Each number is 500 + 25 x the weight over the matrix's rms, rounded and kept within 0 to 999. Layers, rows and columns count from 0. Numbers have three digits each.

# layer 7 MLP down, 192x512, rms 0.0935, rows 109-159, columns 384-511
500482566448506500478472552520529461495457480498493483504511515477489525506491502478501472475536506497470491471513494484461534515487501447490509478520523519493520465483499497485548542506478538507489518523511532514478494542488497501536510480512490520530485495504492492513498485513484504503505481513542501480542513498510542509506508519535516486499512548505537495489508482492486486503485
534558494550516545463485531485510497509490485501521488497502542513472432482503476514478535525482511474514481504491471517533534501510475526452552492489482489525483469517519529524492525531499464563507536461544521477499505515530529451476542512500519479558513470511532511542500419518471476523522490508487490500532499486472455509476488525501511519495468479529508462530541501539526520454522
492533535543504511515518485463497495504512480497485499488492499475482488489492522503497540482519497473519483485541435474490465541507539493535496513517468477500505487481512498529465511491486525526460465492510504477425520540499501479488462489539499468466525489483539500476494478522521476521515499511459532492494548530472515519532501469532499496523492523499485478482529519450484531528469
521503479521513459564507515521457504476535518471526477472452530472529499522473484517484521496525496536500430502524516509527530533530500515490485535488521490564514473475512519472537520537485497487523505542460526521530456517519506495532530533499506531489485488549499472533524535474536471450515559478487500525543472522504477503458473516549481453455500550484526491510462485477496483521494
495487530488537522467490481431529541513461484498496472495504469536492491460475474513487480529492482460449488471442529516536461552497511472513462507590512540534534503458510486489476515494472505496480509546467516488495502530490498474481519485549532527479495514439520526485471527478501555481488492507511488547524528492545514472503490533496479497468470521530497469504497495466483523445514
483521482543459506524488509520484511487470484507490523497490533463482464531496484496513489518512524469496501510494525553549491498502495508456495546494515525471507478504525537486479448461518509468496493492507483482524512522518529485530489487545485475484503503510491490521469490507483505512542478478479474479467520490487460529534478529472462530513492494518477512567538492493493453494487
537500513504482522523494518468500475509470481451463471480486536522520538434547503507511501476493517509509470508524476521551519469490527484497504532526473520520510483501505475536431511530496505538509496498512455500523525504514486516495470476499468493508526520506501510532517540498473536475519539466521486466474517513488499510505497485502518534470464508461496501504493497504518520525500
498534507464466542458448500478519485485573513494479475478459507501490494488458480467498509517523497521457547474486507505532503483539469494517471571506500483519472513502504551463495499503512477486495525479535476517478482533489503478518514521497528526521547484526516515534527460533475492503495510469475534487465474501485543499501447483467496487471484499492509496503535518510488493508502
482511469532549492498516471519458516529527477485506478486465506464480489449501511525460503538528469493529509498480507543505506481522495485535501516521483478482491501515483502539503546524510532486513478463477552469524487512507505497514473517499473501470513470513505499529486492513492491507512512470519529514484485519520500445489527493486514482471524472481491475555497507501455515491493
497487532485501471526480507531526462530495502504485518530452495518499507528478496471513456494475494548520529524498500486478498489513508503512507490524527503486505504521470486499525482501497504512501495524509507515505484525516495491429526543502491487523493478501505487494490511498530479485457463470522498512530496493507472494504505543527511497566475489505542473464489529482511532525526
498506493509545507515471510524532518472507471479466528511518521509494498501525522525547531527449509517517491520502512501494488509519537491491514515504493452492474459497501476505515491473498494527527513484494531449437501497525499505498540531527519489491504515496531535486504486501499533508540482532502473463446491478470513486567531537529517492501497492479484534453499510466524491534512
497474492482509476521495497503472506510518496495517498488499478519532541484485523492478494453529472495529488484512534486468499475478459453533521516493559494515485502506507515539483493469543454455458509510531493513482533441454490498547497502524515539505501491469483449465518493514498488495479515481508482517521538513533486493496543484506526486463462481513520492475488498547498464503417
493469508512475497487513503535526478513555485452504487500509483478498489518517476507506514468478537473490505486503500481477523460504497495450451533449488482501482485490500509510479467539499480510489468482504527492526503556498481502498495508516511472537473550530513507513466506511518505467509508533514510500522536500518502525510521508461483544496546465474511510487506485485477520534501
484506497521443518517497505483455483486515528492501512510563494495487520519532492535477528558484492510484478502511463499513475559489450514481560506504551531502474432492561478524454495504519527524474461520502510456453575460475583510495490518528457480463524551524483543470476520470531520524516475491490482470506525518515471527542502506480545502489525555500488512493475480475502495499523
492527491490551522473501521534538553460498466515520512494521466543471478465509480502513478497517491471448509500505478516492527460484455498529464510513508484469533527484492518484540466522511482524493484477462526501477512484512509505458513476508517517488455498522467498483519480485465566480528513533482529445492494470464480463519477527508541532570517459478504506532461527477491531497526
511496538477518498518480491488481483475536518486519449489500508437495509525518501509539518545506516460541508490496526501502494521553511506517517534499501482562515489532504445506467491525493496469473526525531537531520494506463508450530507483494536496491483525517519482497517494513547489528507539523457504521461459515540474497516462490518530497496446518511485491480481477506461474504505
487454480469534492557469523492531531559524480508496492488527553498502487487512475525535463486482496559456484484470476468469498489501532489495487495508535462520519510527491502515547508534503508514498558506515536553466496483473517496518522516514488440492476534501493485500482519475492511476467489472451525485491509526509474487466489546513498521544539483540465448528526475481518516459474
475558518508525522534488520484501547519510494501542505510548507500540517508519537519503546482506494451532474485506480550452474484528505525492518501532442450490459407472492520472520531484479508568517500494516505481523506520502496479531474502496513591485522474479472493476523526497507467516495502487515506507488513489488512504489515483528477499495521492483484475438479501523505513483497
464481489501487498473517475468493497535524519526477491458460525487516532504475498486488448526525510499542491500507488499472507483542484499491497507520480491495499478501523461478501542502473507513538573442513482514484505505509500535488485477513475509491516456493496516457595501510511517522492490467493459493497508488448531457468488494535492506532486495497490510518517492576494491552511
512464520468495491517494567528487497520508503458490510535560448461469513501513570523546479497483504472513509462539487488510497450528507492524491462481494498516459527489496496445539487566498502508522458478508486505489495531443485429522471500515488500477525524496493503514511489516509513570499505527449531453477485489478473533521497463526494484470530510482523484476494494492495534488480
522461437458498433471516495478504482547524529494515498540496514462464509484492487455526489505510493506469445502476474515522499463480515483468513530519496460512536482450525486535483496548516537510514526482486486509532502490476512558531483520510504530541492511517485549530559493475490515490489471483556469492556486511496477499525501456530456489511500534514555510525516530561525491550542
536520496480476522470544507461516524503476530523535512520490497504483504459500512463468485511460485529498550516477499480519553468524498487485520569502472530503487547504492505445504488554487474499479519484493490494523476525480525506511488483489522503506478514523477517515523485515541530496527490531492549483480529529467518492519484481477519505545489521474485463503523544530472532467488
537564512485435451475489485501491501517505547516524531488550478524509539474507501514478493481502462551532520494509489498487519500472490512479499495476533463480474518489526528480526515469459464457480493452477466516495489502495475492483518519514505514504494512478488531523505494537506482523527503504501491498496511505464503479529510478516518477520482508491493496497490519525481520512486
506476499524446497507520513512450523508471502479447507492472476487540516531519549461515515511504535492485506488512472541518493525520477484504473519494488489443483466514518505515517527518512460453497533489515511470478517503526522479455482526568423494463543497520489483522476519505478511503510451486490497497501485495499487506496492463476498510457527511482501509517494519502473514548518
489503482477496533508473487499526534518476447481504480471494517469473467506486491500518528497537514480519486496522502492482450509519541443512524494489527507481448484499500510463475478522513546459499445497536477509543486506502519519495485488463475488491497517519443521467481512492461537530507519466518478469491492462508528479472519532467455479522479514498506514501511523492528478504496
511477485492491524485533494506513533525472503526519477499458507510498458494481502542490481510487495473467497469487494494465509517487514475488492528499524479468496506469493529495508491459526564512487479541474546482459533496545516498534515519517480464485500457487538464466456491547484520539464486528454472443492507431513499504500495540511552503503519477488521532480535519461493465495517
543472537497474497454510490523482485509485509439513491510528493526505518486492502510505502461462514537478527548517517517467516510511502497520488474500502502539548487471499519539467534474492500474460489566512515492466509479480522485475498469508500447476463548475520470491470555476517487536497482494536472505504497505494469516517490484515554502485509470535524539459505508439483509451543
516473528525518447453484514535517511504518498538528540515525513505478553551488516519474463488513482519464523522521452527469514503505545482483471541514504488517458518514505499512482442509507496490490494500506500475484541571500484476495509461493493505531527487485532429495494477507467567511448498474521510523534505472457505512521495533461534510522490473466527503492484510503560534542516
514500523512488492499512503498504523522480514452502488476509470469476526516498491483516470464485533492491511474513492523513507546519466495529517514513510497509507536497524490500515447501491454511493494472514481526526499543506509473518502483512471547533511549512491484525508503481526513474500485494499507487497475524489501538503512494484501473524501541454533471510496464498460496512510
534518529465447508471479494491493515516493476467498462490534480500502530520527479479429476483535456501513453503536493499524481503470485533490507516470496526535497501490518476492514453553488518495472494559517494502493483556479518491485517479494497505488468518539468515494450532452479504470510503487556499497494494501530550519476472531480532488524495504554472491504491494511491464527466
520497486507477514493490528511480491517526528528490501491516469494514544532536528508482413505480487520519517514501486492490507512527458493492536503478523500529512515538542513511487510502462517483501528451518460492508503456517494485507512539514455527522509514433547480460481480515506485510505479487475527484493466544481496510460511464478510492553473514544503487496493485510520500541493
461530510551504494496461507473513485512471458483497482519532545525493501501484507508469491457488496448486505485517515502545488479502540519492511474506498510502527511505481435506502497453530532529463505544484474481507519504504485487512549512493527503506502502511509483538500484485493477452523452506499489509479507491484490493468528517512455490500481485492490517526498500471491473465466
542529506461512499543487515545480508509534495531485496472504500501509487504486526461476545449499483519531510519533522514522489523488528512544504497498478484520488514457503479466539558503474481459511520464536529515533515523453519494466502477510481480577498489487528497551462527495516535493443520504487532491464471487501512521521450504476455444509520525488497517504502485533514464510453
516475483511482452527500509549494505520471461494540544516511523506570509469528495506504540495507500531496520501510503519479488479466519539495508550530500444486483483499532474522477431478552512523488495498498498492517537510509514502537479478557586504514528492512524515515447487479511525479512473488517440495464514517501518519530535529438528504492506520567491498495534497493549528504516
496506508498498510500478506508467515487507471512502504464480475491493488507480486539562521538486490511519536526489524451504522516506493528527493475483512486512499510501498520492523506501507466494555483506484513529474523502510480511508507475516505476497548554503494512500515519540513497481462531490458501490501489481490488544490478455486504540513509518505484491496541489544489497497476
504500514561525504485542525472488535525497500462498519522491501506517535442493517524507510490456513492477547534458495492503458507519504494472486490527444481521507531479488533531509511565525525555506505479521519529490458502446476525489564491490462506511463513502470508501518479476506496505516470516511517491508468474491480440525531526556495510484480502466480509476529485503451486459434
537484508513524529494472491517471483480513475493511494537494455502499494513470475504504495534526507467524438470526494516529486519504497514473531502488484504470519498474507513557476467479497523508517514498511503492503481540490485513522564460527539510525523493514526474434514497520474522500544490495508480542480438490490469517500488487512459468543472456514494498469447510487520504516493
492523483458491493491508436488508497494507523494534528491473517504471505487500517510548497471509529519518463523491570504505494483468522555490496448496531479510504552477512544465461538505518486428518520538538514456519467516516503508499508494484519505539504476523529500504517466499537485492575504548503480481523483483495504497477492502540481492474515501477512500519491460498489500532503
482460496481527524461491540526530492465510475473533501530544506470517493476510509506521517484475453517561502530546481551536473477533490483498469502478517493557554508493494538500503514483489462516484499516507522471449490505467484488513511535486513490494535498512519545530522518520510489453526533505506546533493512542493469538483480548496495494518529467523520491517519493491488483523510
503508516491525457531487447498481494495513550461541531461547490510475514530492483531475514470461476490505505532504534513502482544468507494499487507513490435549463497473490556521504484537491423514481481500493510452498513482503501522514488500495489492476508509496503503483510509475535521500483541527517541496525511502462521503478504547500496539479491511545484494484505518498499510532536
506522473489496503501497449508512506497508489521512446513531502514507532500526545512506521470446497484469490440501472531501573414474511494487497481488503474520523465474520467500511525474473488482515518538544502473458501501474520549498484496496493442506495547476539530496473497441503509493523485508444499430513497495540461491529495513514499507445530504504505493476534504505433498528498
549497526466478507512485494422479527488507506506456494533518468474455478475490501485520482476482551460500481499488512469480474467503488511485498505493484499475501498486506496502458474502459489476478486480488471524529499465497474506504471478492500487530475486486533553484507519507537508497561475510473511529494468497470526519489502473497494523449499494502480498514488481460499459498455
461473488497492515533460490530526467470511499498495453484459503474524490527471483506449522538439475520526472526484479488513528512526520486488509496508490506473513479508499455513474525522508525504495477498483517485486493502512518498456447498506452501481537524501492515504487514513497513552479499487470493510530535459478489481520516489475469490484497485498519536547499482470496500528512
527526518480479534522484502493507471485478472461496505498494496455538518513478488490501488524515483519525515504531499473511511512520514505535497508496450493497531511545521501514507468483511529483472486478537518519533503482503498468468507492526522451487506438527532553503491471478507489516529521545480532508469484497509479526467486522455491472505505500550496443520479475498514520495490
469534494455464514531489435497506460487494502537523482498503460534539519506533427506473472499498530474463510481487509461500500507511574503449523482499468524494490463514489489527505516476505523443524525432477466469476470518551489504465539491485498513521458485522477549505492550491451480460548516470528533525481534484517495477468530435522472498525528473495523477511531502500490541545488
507501468510540519500485466551506491484489509529508488520537523474536475541523495525469456490511473510461445501510518521486528493501547552494458491489499513527529480504508544532499482520478466527512484516495516476491525513518505483516472503499509484506500486455467496462451549484467530481472521499539470514561496476524497516521506496492502468500468493509476511520475480465505505536532
525530525517475543522453493513501504485527462493534510512492511486481480522499469523463532469508473538520468525505477514478501529489463451480526490513506523565461470498501567540462492474524517494458460486506486471499473497484541510516511503512474499489480478483489502545491497480496471490474488482491495477488524538484533466521556568462519559486529531467473489499466499502530495479480
502491526485550505503495504526529445487458534509510499470515501461489496473447459530541495488487521495486473553519506519484517528523474493563489517520507507500498517496473499509461516498550469499474533484483517518509513516498490482507525520480502522508470530487481521491505534484503546477510516472491535517480499513527518469495524569479471490517527465517549552506524491533499502524467
505487482528531488527542483491526550505517555529514521445474504468484514510511495460494500556513527475467541448456526504563528541520507512516460469423478504478506504510484526491496475533514469460491489516503505471505488468491471442470510508473499481523534539484494512511526536504514473470480457518484441494521475526470472490501520484466488486484490506481457479504464537525492517481455
488538546498506469541515497526487446533481537526511461525540552489490482487517483506540500504510470496466512520515518466526512523508518452522464459519556482477512453521517484458556507494510488483461489474500491509497515479508507469507477519475501466499520553543504566497498517528526513459496471493461508474478483516497519487504500516485549512513482492504499480525530492468494511547469
509431488518494535519498515500543533499475496513451542485484524468525477488517518511516472541504557483497479493469510515499508513524508486519476491509480494551509556505504519512503498511468506475538492453525494484514506503494496485508491525488499500469478464475532466500506469514502529513528466514524479509534566456488495454490522466526529517499478538513508509522501514512490471496495